Part of a small language model's weights.
Size: width 224, MLP 896 ReLU, 11.5M parameters.
Each number is 128 + 24 x the weight over its row's rms, rounded and kept within 0 to 255. Layers, rows and columns count from 0. The size above them is the row's rms in percent of the matrix's.

# layer 8 MLP down (transposed), 896x224, rms 0.0606, rows 225-255, columns 0-111
size [ 98 118  91  78  69 114  94 107 112  95  95  78 111  85 107 104  90 109 116 100  86 111  90 105 109 118  83 118 100  82  89]
[[148 132 138 106 124 146 147  69 106 180 178 135 113 138 122 131 135 142 135 126 135 120 135 124 112 105 128 116 122 143 118 143 145 112 120 139 133 115 110 106 115 105 117 137 139 104  69 119 105 168 155 125 150 134 110 154 112 113 202 143 130 114 120 157 141  99 135  92 102 170 146 140 135 144  86 117  79 135 176 137 162 111 123 123 111  91 127 168 118 112 180 113 132 157 134  97 157  95 138 142 124 120 149 145 155 101 134 147 168 139 131  80]
 [126 113 114 170  75 141  93 102 139 115 157 130 164 138 162 169 154 132 148 111  99 112  81 181  95 126 112 160 156 157  94 129 133 140 135 125 106 109  92 150 133 120 106 139 126  88 114 143 144 139 133 112 154 127  82 107 138 119 150 139  89 171 138 117 113 122 128 143  74 169 130 112 161 134 103 110 171 124 113 124 110  88 134 170 124 161 116 123 119  92 117  89 138 150 126  91 135 127  97 130 155 112  88 156  94 114 130 147 166 131 130 155]
 [138 138 105 126 129 143 137 141 117 131 139 158 113 124 117 145 145  98 159 149 126 150 138 132  91 100 108 105  96 100 137 117 147 131 123 153 159 159  94 135 128 149 130 123 108 179 144 140 130 155 146 128 127 117 125 105 132 104 137  87 107 122  97 143 135 145 116  89 107 129 134 118  84 110 147 143 109 114 129 135 139 143 104 101 131 118  79 138 112 144 115 156 115 156 102 116 139  99 118 115 105 102  95 156 142  96 127 135  92 127 144 132]
 [135 113 142 127 130 145  88  89 154 111 130 124 126 157  97 159 142 148 163 127 129 108  83 144 145 124 126 101 159 133 147 214 143 127 131 156 173 145 151 115 141 107 184 114 137 146 133 158 116 123 211 136 159 112 115  93 145 116 100 134  87 141 128 132 120 120 157 190 123 143 162 114 105 130 106 179 111 114 137 113 111 150 137 132 100 108 140 124 117 103 158 157 114 120 119 144  85 116 134 139 145 131 141 137  82 126 117 128 122 116 132 115]
 [120 114 143 112 131 134 137  69 113 103  95 110 121 118 157 148 176 124 178 136 140 146 137 138 131 131 112  96 154  86 130 115 101  92 164 147 148 121 118 150 129 130 186 125 117 103 125 155 140 146 140 133 157 152 147 116 103 145 153 136 147 108 153 113 122 112 107 112 130 101  97 145  92 127 154 166  95 145 117 133 135 154 141 145 129  80 112 111 123 147 175 159 157 152 161 113 108 112 132 151 122  71 111 157 114 124 153  96 160 170 108 133]
 [124 138 109 149 111 132 120 171 105 141 140 176 130 146  85 127 141  93  98 109 124 156 140  94 165 124 144 115 127  96 140 104 131 137 107 117 113 129 170 120 115  98 178 176 117 155 109  96 150 153 113 105  96 163 125 147 160 127 106 109 134 159 157 118 105  78 158 135 125  95 109 130  97 138 132 120  94 127  97 154 100 127 130 105 138 119 107 158 132 100 130 123 133 114 107  74 100 115 120 145 127 154 124 174  85  62 153 166 103 139 127 103]
 [116 114 167 132 136 174 122 127 123 148  99  89 146 156 141 122 126 165 150  86 155 102 175 112 146 141 155 134 167 106 111 154  83 117 126 114 168 142 147 126  73 109 174 125 154 108 153 165 170 135 128 105 153 118 114 115  48 157 169  96 117  64 104 123 102 143 104 101 126 137 107 154 126 122 141 110 139 133 126 131  97 110 142 152  95 125 104 129  72 135 165 124 131 120 140 113 150 116 117 150 150 119 157  96 125 122 112 149 184 143 132 135]
 [178 148 150 131 144 116 135 167 156 140 137 136  89 104 192 126 139 148 136 119  86 101 140 124 131  61 115 117 129 105 179 162 148 134 185 159 149 111 121  86 109 123 119 112 160  80 110 118 126 153 118 146 121 142 173 115 140 155 196 161 135 117 121 152 161 143 123 140 103  92 126 139 118 110 102 161 103 117 143 139 139 124 141 106 153 118 109 108 154 111 151  87 157 141 114  99 136 147 158 142 142  93 145  66 159 178 103 109  96 164 122 189]
 [151 173 119 127 104 141 134 144 139 124 146 111 124 124 133 120 121 129 120 160 164 166 135 120  80 148 108 131 126 124 157 106 123 119 149 167 137 126 134 108  99 140 104 127 148 119 122  70 133 127 101 126 183 143 118 147  84 166 120 141 111 174  86 143 166 176 101 127 142 140 120 148 153 162 123 147 106 130 134 128  98  59 134 125 119 137 118 117 130 132 122 113  83 118 117 142 124 112 131 108 154 138 121 107 136 103 115 130 171 143 175 116]
 [115 142  95 111  93 140 133 126 135 121 137 119 149 147 115 126 126 149 142 157  71 195  96  95 108 107 155 143 104 101  92 159 143 115 150 136 135 142 137 110 143 149 164 155 115 151 156  94 118 113 154 128  81 154 120 137 112 149 116 123  74 117 101 155 128 127 144 118 158 221 135 102 134 136 116 143  99 123 142 144 133 139 139 130 120 139 106 119 165 158 146 141 106 128 151 127 146 140 130 148 119 157  98 117 133 120 141 116  94  97 119 125]
 [128 129 191 109 119 115 156 125 135 118 169 124 101 105 122 129 116 109 101 124 106 154 160 135 122 141 184 110 125 158 153 156 124 188 144 111 127 135 152 139  85 158 179 130 141 122 117  95 181 103 136 140 161  91 111  87 137 109 129  85  98 124 113 145  97 121 132  83 103 122 121 120  95 100 112 133 167  83 131 131 160 128 139  86  66 137 117 148 130 118 131 143 187 115 130  62 130 152 132 153 134  96 160 166 166  96 140 160 127 163 118 143]
 [145 113 144  86 129 115 114  76 113 101  90  98 133 135 170 153 140 159 125 123 153 137 136 134 130 109 103 159 131 149 120 115 140 115 138 113 138 130 115 153 133 173 120 125 169 121 136 149 145 151 118 169 115 146 118 139 113  83 153 110  89 141 115  99 147 122 128 126 157 107 127 136 140 157  93 140  69 126 155 145 147 154 125 101  86 132 129 155 128 154 143 125 147 125 148  85 114 148 158  99 103 113 114 148  86 136  88 178 122 145 127 154]
 [117 137 128 109 116  82 134 119  85 144  96 150 140  54 154 141 130 155 100 122 141 143 105 102 105 121 128 117 112 158 111 106 152 134 123 115 111 176 140 157 131 132 144 116 102 135 121 126 118 132 136 141 119 138 134  79 126 100  73 105 167  98 134 146 164 201  94  93 149 160 137 143 137 103 167 145 157 160 101 142 130  69 126 113 131 144 167 149 127 109  98 109  90 167 111 115  80 139 127 145 128 168 132 149 114 129 109 112 117 131  99 125]
 [ 96 150  99 115 103 139 152 149  91 119 137 145 155 133 152  52 117  91 141 122 138  93 136 120 131 161 107 122  81 105 119 121 107  75 162 103 138 153 117 114 136 114 179 167 133  74 116 146 102 177 171 121 166 150 156 106 123 108 138 170 152 131 113 141 132 100 129 172 107 101 135 121 142 131 166 136 153 118 104 117  89  69 148 137 138 136 144 126 136 138 138 127 134 106 102 114 110 137 163 161 141 124 110  97 113 156 110 121 108 123 128  90]
 [126 132 148 107 135 141 158 133  60 132 128  96 161 113  69 121 146 107 146 114 159 105 145  69 112 117  85 170 165 138 125 132 135  71  94 126 118 133 113  89 167 135 132 119 154 140 110  84 126  95  81 137  98  96 146 134 145 125 166 151 117 112 138 150 131 157 109  84 145 143 136  63 127 122 137  98 120 146 115 106 149 148 151 176 112  88 128 142 113 139 124 134 116 132 124 132 133 115 129 139  79 147 126 175 158 108 139 107 168 164 154 148]
 [142 131 141 120 133 116 119 143 104 121 128 142 125 158 138 114 117 109 131 132 161 144 167 120 147 141 124 135 137  63 168 146  74 148 126 123 113  87 118 146 137 134 109 133 114 117 117 132 122 121 113 110 180 157 127 124 141 118 134 164 119 172 107 109 116 160  92 149 138  77 133 130 150 127 123 136 152 130  75 144  78 152 110  92 104 132 137 131 119  91  80 122 159  87 142 155 101 134 130 117 126 114 119 167 165 192 111 128  87 114 140 147]
 [121 119 131  96 133 171 152 108 147 148 141  94 133 129  86 158 126 171 132 126 101  96 149 140 132 161 133 137  98 163 119 128 127 127  98 142 164 182 138 151 124 104 107 134 149  76 187 107 150 137 141 136 157 150 101  97 119  91 131 135  80 127  97 118 160  80 126 136 112 117  93 127 135 161 141 135 100 140 196 143 174 122 140 128 117 135 119  90 116 140 155 127 108 141 126 152 123 137 113 150 113  94 131 110 157 153 154 171 133 113 111 159]
 [105 128 126 137 123  98 111 107 123 142 106 148 188 164 168 121 142 129 129 121 104 147 129 140 119 127  82 108 116 170 156 112 118 117 146 137 135 107 100 155 101 124 127 102 148 109 113 174 116 144 110 125 125 139 110  98 126  99 100 111 116 112 153 103  84 123 119 141 132 119 134 112 154 112 112 121 163 116 131 131 112 143 128 143 189 115 110  97 136 132 137 109 129 135 133 134 108 121 149 131 186 103 160 121  83 150 139 184 125 155 127  71]
 [175 141 129 116 121 133  92 138 139 148 120  83 116 112 141 137  98 120 156 118 149 139 115 137 109 132 129 158 130 157 170 147 146 129 102 100 190 136 141  94 100 161 143 123 124 124 131 159 132 143 159 106  76  77 119 117  91 142  64 137 134 104 113 137 110 116 110 122 125 101 129 114 117 150 104 103 149  93 154 180 180 153 110 156 108 161 118 138 124 108 123 135 125  93 141 139 138  94 113  86 132 117 138 125 111 166 132 106 141  95  88 147]
 [135 118 141 134 185 120 130 124 133 121  95 122 124 128 137 153 152 144 141  98 138 129 150  79 158  95 133 156 138 153 111 113 117 142 128 127 123 111 113 135 166 146 141  92  87 122 127 109 147 158 134 126 142 113 120 126 166 122 128 124 113 110 173  97  95 126 122 153  80 129 149 121 179 134 127 126 139 147 113 199 109 164 142 170 166 135 100 110 127 147 169 123 133 112 130 162 122 101 128 136 205 119 111  99 123 113 142 141 158 121 114 141]
 [121 151 104 134 128 104 101 115 149  94 109 112 173 160 119 121 144 116  47  88 110  89 147  99 127 135  91 157 127 113 116 112 145  70 160  99 154 181 152 159 142 116 114 108 109 129 126 131 148 122 110 124 155 112 130 171 108 129 114 181 153 163  79 142 165 144  83 124 121 126 126 104 138 158 112 122 115 130 120 180 119 124 157 113 116 106 152 117  96 136 146 112 108 214  91 153 107  76 126 121 127 128 126  98 101 105 101 102 150 104 117 119]
 [116 117 137  96 118 138 126 141 128 107 131 122 128 156 157 125 161 105 121 128 120 104 175 151 141 108  52 151 144 104 123 129 125 118 144 146 165 151 153 155 136 136  92 147 135 121 153 135 111 127 144 169 162 132 113 129 161 103 152  98 123 127 192 109 117 108 140 164 149 121 162 163 138 133  97 126 128 143 112 137 155 117 143 103 135 136 117 108 121 150 130 104 113 149 137 147 133 103 143  83 161 133 144 104 112  75  96 138 190 119 104 152]
 [152 139 117 113 128 126 110 109 133 110 154 120 165 150 115 104 166  87 135 139 123 114 113  77 132 147 167 133 142 102  89 120 168 142  99 127 120 134 184 152 132  92 145 154 104 115  99 104 155 130 101  75 158 141 131 101 109 121 113 131 142 101 140 104 126 143 117  84 109 147  81  95 105 111 158  94 121 118 120 145 105 134  88 152 141 109 178 116 140 135 127 110 107 103 163 131 116 127 107  83 148  94 114 107  94 113 114 129 154 132 130 182]
 [130 200  87 130 148 138 142 114 161 129 142 110 120 187 129  95 117  68 118 102 138 159 128 176 105  76 103 123  84 103 128 108 156 134 145  71  78 160 159 110  95 150 119 133 127 114 141  96 120 109 106 125 111 163 143 145 118  92  82 146 112 118 107 124 188 113 151 183 162 130 115 133 126 144 114 156 101 122  91 117 147 111 114 115 170 125 119 125  99 148 111 129 157 111 105 140 128 122 142 143 119 122 104  95  98 117 131 115  69 128 134 122]
 [121 118 100 152 152 133 164 119 139 104 120 113 132 141 188 167 150  78 163 135 163 103 152 101 102  94 134 144 126 143 120 152 132 158 126 136 140 142 128 138 121 143 151 145 107 117 143 131 120 124 101 132 126 140 121  90 125 131 116 144 116 182 118 147 150 171 116 110 142 150 112 145 118 123  95 101 129 102 154 114 146 147 147 129 149 151 106 127 128 134 144 104  99 108 113 123 114 124 113 167 108 143 103 102 175 147 141 113  91 114 168 125]
 [133 112 150 107 171 144 141 179 107 125 121 159 130 117  93  93 126 125 150 111 137 152  94 164 142 100  82 163 129 140 129 133 106 127 136 142 111 144 124 133 138 146 100 137 118 146 137 157  99 135 107 127 122 147 139 104 147 111  86 138 106  89 171 141 128 114 108  85 118 120 105  99  95 163 139 112  78 103  96 165 122 137 156 101 134 129 122 165 172 104 148 107 146 126 102 126 104 133 158 119 115 190 130 138 163 144 186 104 177 126 165 145]
 [114 105 122 146 125 103 136 127 110 129  95 132 128 177 143 100 115 149  85 143 154 110 112 147 147 134 149  92 110 162 173 123 147 125 137  86 159 154 140  94 105  73 123 144 120 124 128 122 128 133 124 119 142 145 145 168 137 147 134  96 136 144  94 144  69  76 126 121 166 117 132 170 109 148 116 154 104 127 102 133 149 124 118 122 150 129 109 133 115 144 132 130 108 114 126 151 106 155 163  92 126 165 133 176 133  81 114 115  99 121 104 129]
 [123 162 149 101 139 162 125 110 118 159 105 154 152  97 104 113 119 135 147 171 131 144 157 122 113 120 129 149 151 117 140 122 139 139  96 106 157 154 159 135 160 111 172 125 114 131 110 151  84 129 122 111  92 113 119 166 149 148  75 107 107 130 145 110 155 102 117 177 167  95 137 141 155 145  93 127 132 139  70 140 117 147  80 157 135 151  96 144 121 160 146 157 174 136  73 116 102 125 102 140 145 125 134 115  92 101 136 121 137 125 102 120]
 [105 142 148 182 131 141  91 123 134  73 144 132 103 113 113  95 115 141 132 126 114 144 138 127 120 108 145 135  81 104 164 154 114 115 124 124 132  70 136 108 135 154 131 105 117 112  81 145 148 105 141 140  80 119 141 114 112  92 123 120  87 119 116 119  99 171 187 113 119 101 153 185 136 131 129 115 126  90 108 144 115 119 136 142 168 140 162 126 142 127 123 104 120 107 127 118  86 115 121 138 168 130 102 121 109 146 127 148 109 147  82 112]
 [101 101 147 128  89 130 152 129 112 128 159 120 136 161 164 160 156  87 157  99 117 110 171 104  99 120 139  96 134 116  82 116 132  97 148 135 145  86  94  98 101 130 109 120 114 105 179 139 174 118 103  91 151  98 134  94 106 117 129  93 145 159 144  86 123 111  84 132 130 130 121 123 178 127 152 151 126 140 149 114 113 139 148 158 169  94 105 120 127  91 170 109 116 116 126  97 116  91 154 120 157  98  82 141  93 152 137 123 145 122 156 141]
 [145 110  97 127 133 130 124 157 130 115 131 136 153 149 137 142 154 118 174 132  84 124  93 132 112 112  94  83 122 100 150 176 126  70 117 102 136 147 150 166 107 157 159 151 126 128 123 168 142 169 142  96 163 132 126 151 129 153 180 140  67 117 122 105 128 154 152 124 147 115 111 114 134 119 117 175  82 198 114 148  75 145 138 103 151 126 148 144 149 127 181 108 144 136 124 141 127 126  95 105 122 143 125 101 103 131 131 121 170 121 105 111]]
# layer 8 MLP up, 896x224, rms 0.165, rows 226-256, columns 0-111
size [105 101  98  79 112  91 105 108  90  99  89 102  84  96 101  95 105 101 103  84 104  96 105 102 106  84 110  99  88  89 105]
[[156 154 147  76 165 133  96 181  66 124 143 113 158 122 115 127 148 111 128 141 122 137 133 125 137 160 121 134 124 146 148 105 125  82 104 135 154 180 159  59  98 149 109 107 124 124 173  83 119 155 111 183 179 132  99 126 102 141 140 137 105 123 135 121 141 118 174 136 154 155 163 160  76 114 106 132 168 123 131 113 170 114 137 144 131 110 160 119 145 158 124 134  68 141 139 133 133 129 103 130 130 118 111 111 117 133  96 136 132 151  93 126]
 [182 110 127 162 148 138 162 125 143 126  78  99 135 109 124 131 102 116 121 156 150 123 154 131 120 112 141 113 126 112 175 144  99 124 132 121 101 159  91 123 129 144  87 103 110  89 146 109 127 151 141  78 147 121 127 130 122 138 122 132  69 106 130 133 135  86 128 117  83 146 156 107 126 128 111 135  82 120 121 170 139 101 129 127  95 139 190 107 117 119 114 121 134 123 118 129 105 137 106 140 135 141 107 127 152 150 123  43 180  76 114 112]
 [ 90 175  92 141 121 135 125 146 122 161 141  98 142 134 113 101 122 110  99 130 125 148 111 173  78 189 101 117 113 151 130  80 121 168 156 128 141 145 133 144 133 141 114  95 139 103 122 155 125 123 131 102 158 166 153 139 121 118 119 152 151 138 103 132 123 159 114 142  94 159 117  77 156 107 183 143 143  95 121 161 100 134  86 119 156 144 116 102 133 148  89 125 157 110 109 126 125 161 122  80 100  90  98 128 164 133 102 156 149 157 108 141]
 [108 146 112 103 165  98 130 132 112 110 145 121 142 132 122  86 116 135 158 142 140 188 125 123  98 116 115 163 126 120 153 134 127 132 131 144 142 142 108 107 104 143 118 154 149 153 158 123 128 101 146 175  94 133  91  86 134 161 129 117 133 137 105 103 146 135 114 105 108 139 103  99 110 153 168 103 123 135 119 140 140 114 108  95  96  53 176 144 107 103 126 115 143 105 151 120 126 115 146  95 127 120 104 176 127  99 147 138  93  98  99 106]
 [115 127 132 131 141 104 166 152 106 166 125 124  70 105 119 135 127 132 128 113 112 130 112 169 144 141 116 130 162 137 139 115 138 119 136 107 144  89 131 165 105 143 132 114 116  86 145 113 101 117 110 128 153  75 104 138  84 142 116 133 128  90 101 116 140 132 121 131 149 177 152 112 153 114 128  63 141 140 163 139 161 140 111 143 124 161 174 118 122 155 125 105 139 141 132 143 112 116 170  85 124 116  91 154 143 151 143 103 151 115 129 168]
 [119 150 150 194 113  91 144 135 103 128 145 143 136 175 168  95 102 109 142 114  89 102 122 134  97  80 123  84  84 148 138  96 161 127 108 119 109 174 152  90 177 153 109 109 141 127 142  97 141 179 105 128 119 129 131 121 155 104 126 109  98 149 108 125 127 124 118 170 161 154 104 121 149 124 110 132 101 118 124 109 113  80  87 138 143 104 141 115 173 110 132 136 100 109 137 146 144 133 156 141 117 139 131 107  89 139 127 128 131  80 179 150]
 [ 79 125 143 113  97  86 122 145 103 141 124 149 145 176 127 149 131 103 122 133 130 125 167 148 152 127 163 159 115 124  97  92 122 112  84 148 180 108 124 132 151 156  69 151 111 128 124 157 100 147 118 122 149 121 136  93 161 108 140 102 103  93 153 104 154 174  83 158 140 127 115 102  87 122 117 151 118 128 119 133 109 116 137 142 156 111 156 139 145 156 133 120 117 120 130 151 128 122 133  91  84 135 138 142 129 167 107 130 112 136 158  87]
 [107 119 141 121 158 131 135  97 139  91 132 125 150 140 111 118 131  84 151 116 157 129  91 156 123 103 169 130 151 135 109 123 133 147 124 116  66 153 106 129 150 125 143 144 151 116 165  58 139 110 145 148 148 120 135 157 107 123 115  91 126 121 135  83 137 126 139 103 105  95 123 100 119 149 108 121 135 147 115 135 158 126 190 136 106 133  62 142 110 104 147 128 137 182 141 135 131  92  85 135 108 105 113 162 133 118 156 115 167 139 116  74]
 [120 110 127 109 131 137 125 145 167 106 178 145 105 124 113 136  91 119 189 104  82 154 113 126 147 197 143 109 112 137 151 130 103  95 147 143 179 136 139 141 104 129 128 121 120 147 101 107 115 129  79 150 106 136 136 151  91 151 123 149 133 179 112 139 120 142 145 123 145  63 135 175 128 151 133  82 130 126 143 140 134 143  81  92 100 130 130 126 161 130 162 105  89  93 122 173 106 122 129 122 153 108 132 112 107 194  99 172 118 165 149 160]
 [173 115 100 141 139 161 113 146 180 142 156 131 156 137 137 107 113 120 123 140 127 108 103 144 137  91 173 134 116 127 125 144  92 175 102 155 119 124 128 147 144 119  98 133 173 136 138 147  93 157 122  99 105 105 133 123 153 130 119 181 130 144 129 119 120 105  99 150 121 139  94 143 127 168 156 140 130 168 138 127  96 134  93 117 161 106 125 144 168 169 138 122  50 134 136 127 107 135 138 155  79 141 145 160  97 116 145 115 138 110 116  96]
 [135 109 147 144 146  74 120 120 115 143 128 127 168 123 100 124 127 122 109 129 144 199 121 129 135 116 104 133 139 123 124 112 128  88 130 135 106 161 180 160 131 132 123 104 119 133 125  88  97 115 128  86  98 119 129 151 111 100 166 167 149 135 134  67 150 154  98 104 117 132 143  80 150 115 141 130  92 137 112 100 125  82 184 108 132 127 133 126 124 108 145 166 126  96 145 132 155 136 160  98 131 116 133 107  92 126 118 139 149 149  93 102]
 [ 73 127  99 142 126 118 129 194 152 158 143 130 121 161 131 101 139  98 138 130  88  82  76 145 168 141 146 101 120 125 159 107 103 137 148 100 144  91 126 160 110 121 133 120  96  88 158 134 146 138  98 119 118 107 107 111 152 139 130 121 115 141 125  95 126 135 114 164 106 116  82 102 159  90 146 112  89 149 114 174 131 164 110 182 111 126  96 142 147 105 150 109 132  79 121 138  90 160 144 132 123 107 120 103 138 149 128 147 104 129  88 156]
 [192 114 125 146 137 130 141 131 118 107 122 118  93  97 136 168 142 153 138 137 122 120 141 115 108 164 143  97 110 142 105 150 109 132  89 122 127 189 160 153 121 125 101 112 146 146 136 140 122 102 144 131 120 154  96 160 155 140 140  99 141 131  92 154 150 153 123  79 122 144 123 109 169 110 141 111 118 104 102 115 116 161 127 137 153 147 171 164 159 115 136 133 129 111  93  87 127 123 144 119 144 131 102 167 131 161  98 119  74  99 120 146]
 [122  84 135 169 108  76 143 136  85  97 126 102 148 129 109 138 165 137 112 146 139 122 130 149 183 109 100 139 170 111 136 127 120  70 106  98 113 108 158 123 126 129 174 127 134 130 110 147 117 108 133 159 157 110 132  93 193 125 164 133 140 119 121 143 111 127 152 104 153 138 195 154 122 122 107 124 124 164 152 142  97 119 182 153 104 152 109  97  84 117 100 146 168 150 131 101 126 118 124 152 117  95 130 120 126 152 129 142 162 118 160 141]
 [114 131 113 108  83 102 129 111 122 154 103 103 134 100 105 123 120 133 117 164 144 129 152 127 114 113 119 148 153 130 134 149 122 132 120 135 138 167 134 112 141 159 135 118 155  99 149 121 163 102 110 163 118 100 108 149 130 161  99 106  96 122 132 121 106 118 116 161 136 124 146 130 114 125  92 117 132 134  89 133 122 165 103 147 142 139 145 152 137 138 120 115 155 166 127 145 126 142 113 142  87 131 170 111 148 141 104  98 112 132 156 128]
 [103 111 132 150 139 132 107 155 126 119 114 123 157 168 147 147 158 107 127 144 127 127 123 159 115 107 131 123 115 141 111 146 119 112 145 116 102 105  85 127 146 122 125  99 109 179  71 138 161 141 106 145 153 147 101 128 158 138 113 138 164  80 144 112 103 137 128 127 128 154 106 125 115 119 146 145 157 116  98 138 102 164 145 132 117 114 159 128  95 108 172 104 145 134 132  74 132  46 107 142 131 138  77  98 134 124 149  53 126 124 166  78]
 [116  97 102 166 173 151 121 156 127 125 126 163 146 105 141 124 154  87 130 151 153 120 150 149 128 191 105 143 145 101 123 141  71 127 157 112 118 104 128 114 143 125 137 152 127 105 171 113 108  99  77 124 145 134 115 190 157 103 147  97 124 127 169 151 143 157 148 130 142  97 159 107 108 115 160  95 152 144  94 146 141 100 174  90  92  96 132 123 133 132  99 126 145 172 101 138  74 145 110 111 156 162 129 135 131 120  92  86 152 130 153 162]
 [132 159 150 146 108 184  99 155 141 127 108  96 147 110 110 185 126 132 121 120 106 119 114 133 112 106 139 144 112 120 125  96 124 136 105 162 156 122 130 136 110 142  99 131 132 173 152 119 167 147 166 138 164 161 148 105 140 191 110 154 129 136 117 126 120 104 144 150 119 105 122 122 104 137 114 121 138 167 158 168 141 112 155 140  54 143 109 136 112 124 120 151  84 144 116 156 171 101 122  99 119 108 110 171 101 154 119 153 122  70 103  87]
 [112 130 121 173  70 140  97 108 115 134 146 105 104 161 117 138 124 145  78 139 129 118 166 148 132 127 120  97 123 101 165 128 131 111 135 155 120 127 157 116 148 168 149 127 103 128 133 104 126 123 143 116 167 162 106 106 113  88 141 106  99 131  87  93 116 113 141 102 114 128 128 143 163  88 132 146 111 137 112  75 158  62 148  66 131 126 139  96 144 117 123 131 114 150 129 135 154 122 103 171  77 170 128 109 105 133  95 121 167 137 187 105]
 [135 114 130 133 143 121 139 137  75 133 125 123  87  93 131 148  98 156 208 118 138 145 168 143 110 151 149 114 114 137 136 141 143 140 109 125 139 126 117 152 116 129 109 137  97 167 138 155 110 134 138 125 120 122 159  93 135  96  93 156 116 125 103 101  72  84 181 104 120 128 134 152 122 105 132 145 100 137 131  99 115 136 148 141 135 133 125 167 189 138 150 102 117  81 139 105 166 140 148 117 161 108 120 135 122 140 131 136 141 157  95 143]
 [111 143 151 144 143  99 107 131 123  85 159 148 151 133 136 102 105 154 120 141 148 116 175 125 168 137 139 149 115 143 110 114 116 166 139 136 112 156 139 156 134  53 134 161 163 120 129 105 140 136 117 113 119 132 126 131  95 114 124 118 117 140 124 187 138 144 104 126 107 112 134 173 129 133 134 129 137 100 158 167 137 130  99 139  91 150 156 130 141 115 118 129 157  96 137 115 135 127 128 164 138 178 133 170 128 167 137 153 103 142 164  93]
 [148  88 128 123 122 146 142 106 110 133 178 163 145 133 120 139 123 128 163 134 130 138 145 127 139 139 132  85 129 186 133 142  78 112 130 141 136 118 115 133  89 122  79 129 113 156 146  99 128 152  76 180 133 129 132 127  98  98 103 153 119 161 110 130 131 150 107 142 138 114 141 117 117 140 133 123 155 153 152 160 126 124 137 132  83 111 133 135 123 127 109 193 123 148 126 154 129 129 128  94 121 158 107 116 147 117 121  91 127 131 130  48]
 [149 124 122 123 148 136 140 110 140 149  93 102 123 144 143 139 138 154  88 117 122 112 106 132 137 129 132 137 145  88 101 118 136 132 164 106 135 161 118 135 144 101 111 130 140 153 109 160 153 126 154 126 112 169 126 131 151 120 132 141 164 139 114 141  62 113 141 121  89 135 160 108 121 128 145 135  69 153 117 174 164 153 108  59 112  82 159 124 114  80 164 127 128 160 123 100 119 112 123 133 139 167 157 176 152 125  80 133  89 106 129 132]
 [139 124 121 134  98 147 102 117 103 112 162 104 145 136 110 136  96 142 121  93  83 118 124 146 121  97 109 118 149 111 118 116 137 126 100  92 108 171 155 122 148  88 131 154 148 120 112 145 122 120 141 124 142 143 174 141  74 128 218 125 137 158 117 112 115  99  95 139 150 132 113 112 130 147 143 112 118 103 111 128 158 124 140 111 130 108  99 159 164 131 143 104 155 121 135  90 117 120 142 117 131 130 172 138 128  97 123 130 131  89 142 150]
 [131 114 138 137 147 112 154 128 119 128 136 121 131  88 164  70 101  89 177 117 105 102 130 121 105 113  84 111 129 126 105 132 114 106 172 115  87 120 142 128 110 120 132  63 137 150 152 137 120 124 122 161 117 130 178  87 142 125 170 160 109 145 158  97 102 118 156 147 144  94 123 141 120 149 169 145 165 121  99 142 230 109 151 147 122 115 161  74 116 147 153 135 122 126 135 141 118  99 125 166 118  86 156 128 127 126 102 116 141 139 106 147]
 [ 76 114 128 141 123 157 173 155 117 161 151 117  95 100  98  97 124  99 141  50 117 108 117 134 110  92  71 149 117 150 164 130  92 108 113 152  93 106 155 135 100 117 129 124 142 139 155 146 141 131 151 116 121  96 134 134 139 125 155 131  98 102 107 123 158 116 111 164 114 119 148 107 151 123 137 167 161 156  76 102  99 135 139 123 112  87 166 122  88 137 174  92 135 149 168 129 172 149 102 103  95 107 106 149 122 131 140 146 129 109 122  82]
 [131 116  87 122 127  90 157 116 159 159 109 113 195 111 106 112  90  82 149 104 118 121 143 139 149 168 117 141 114 134 124 142 178 139 124 159  88 145 131 122 107 160 124 123 141 141 125 105 140 108 124 125 112 111 136  82 166 127 121 130 109  79 110 122 100  85 109 164 123  98 143 138 132 159 149 139 106 103 118 165 131 108 138 138  90 136 114 134 128  98 146 168 112 111 152 155  88 173 111 137 124 131 119 114 135  91 101 103 103  87 130 162]
 [133  94 132 132 119 154 143 118 162 153 126 127 105  99 128  98 111 139 150 153 163  74 177 121 114 140 123 120  71 115 164 126 138 128 119 149 125  97 129 155 132 101 140 107 130 135 133 155 156 116 132 136 168 124 110  96 119 154 143 136 147 159 104  90 148  61 148 134 135 128 158 117 148 141 153 135 107 123 113 123 168 140 157 124 159 150 162 112 137 135 125 163 132 135 106  86 141  74  95 125  96 101 125 107  89 191 156 119  65 146 145 120]
 [135 108 131 117 175 153  91 156  90 141 120 116 127 128 109 108 127 122  90 112 105 199 126 128 134 187 129 154 143 130 175 131 118 192 120 132 156 132 124  88 128 107 117 140 107 145 111 127  99 157 154  97 113 127 180 142 113 132 140 163 172  87 124 146 133 146 139 135 114 146 141 168 120 163 119 141 124 138 114 119 135 103 122 143 102 149 131 103  87 133 126 136 159  96 113  89 180 130 153 122 118 137 150 159  98 121  89  96  80 103 145 101]
 [ 85 153 164 189 161 122 132 143  95 129 147 137 170 175  76 194 159 148 109 123 155 132 150 101 117 141 127 120 123 140 137 128 119 177 126 141 132 105 151 152 173 132  90 112 138 121 125  93 136  98  99 156  87 130 115 126 180 148 149 102 136 148 156 132 141 132 110 145 116 148 175 145 122 123 119 131 155 103 149 124 112 112 112  98 122 121 146 133 149 119  87 123 142 106 145 145  98 134 126 133 106 130 154 163 143 157  81 120 102  81 104 134]
 [109  93 134 152 127 173 147 159 110 103 187 138 133 125 131 104 125  96 134 127 111 122  88 117  79 132 148  95 140 117 104 118 111 107 181 133 127 123 176 132  78 125  95 135 124 159 136 138 157 108 118 100  99  79 103  86 114 200 172 156  97 101  81 125  88  89 108 127 119 175 138  80 109 155 131 135  85 102 110 134 170 129 158 113 112 130 151  75 141 157 136 130 123 102 115 170 123 103 146 127 142 154  94 121 124 137 131 136 105 134 135 140]]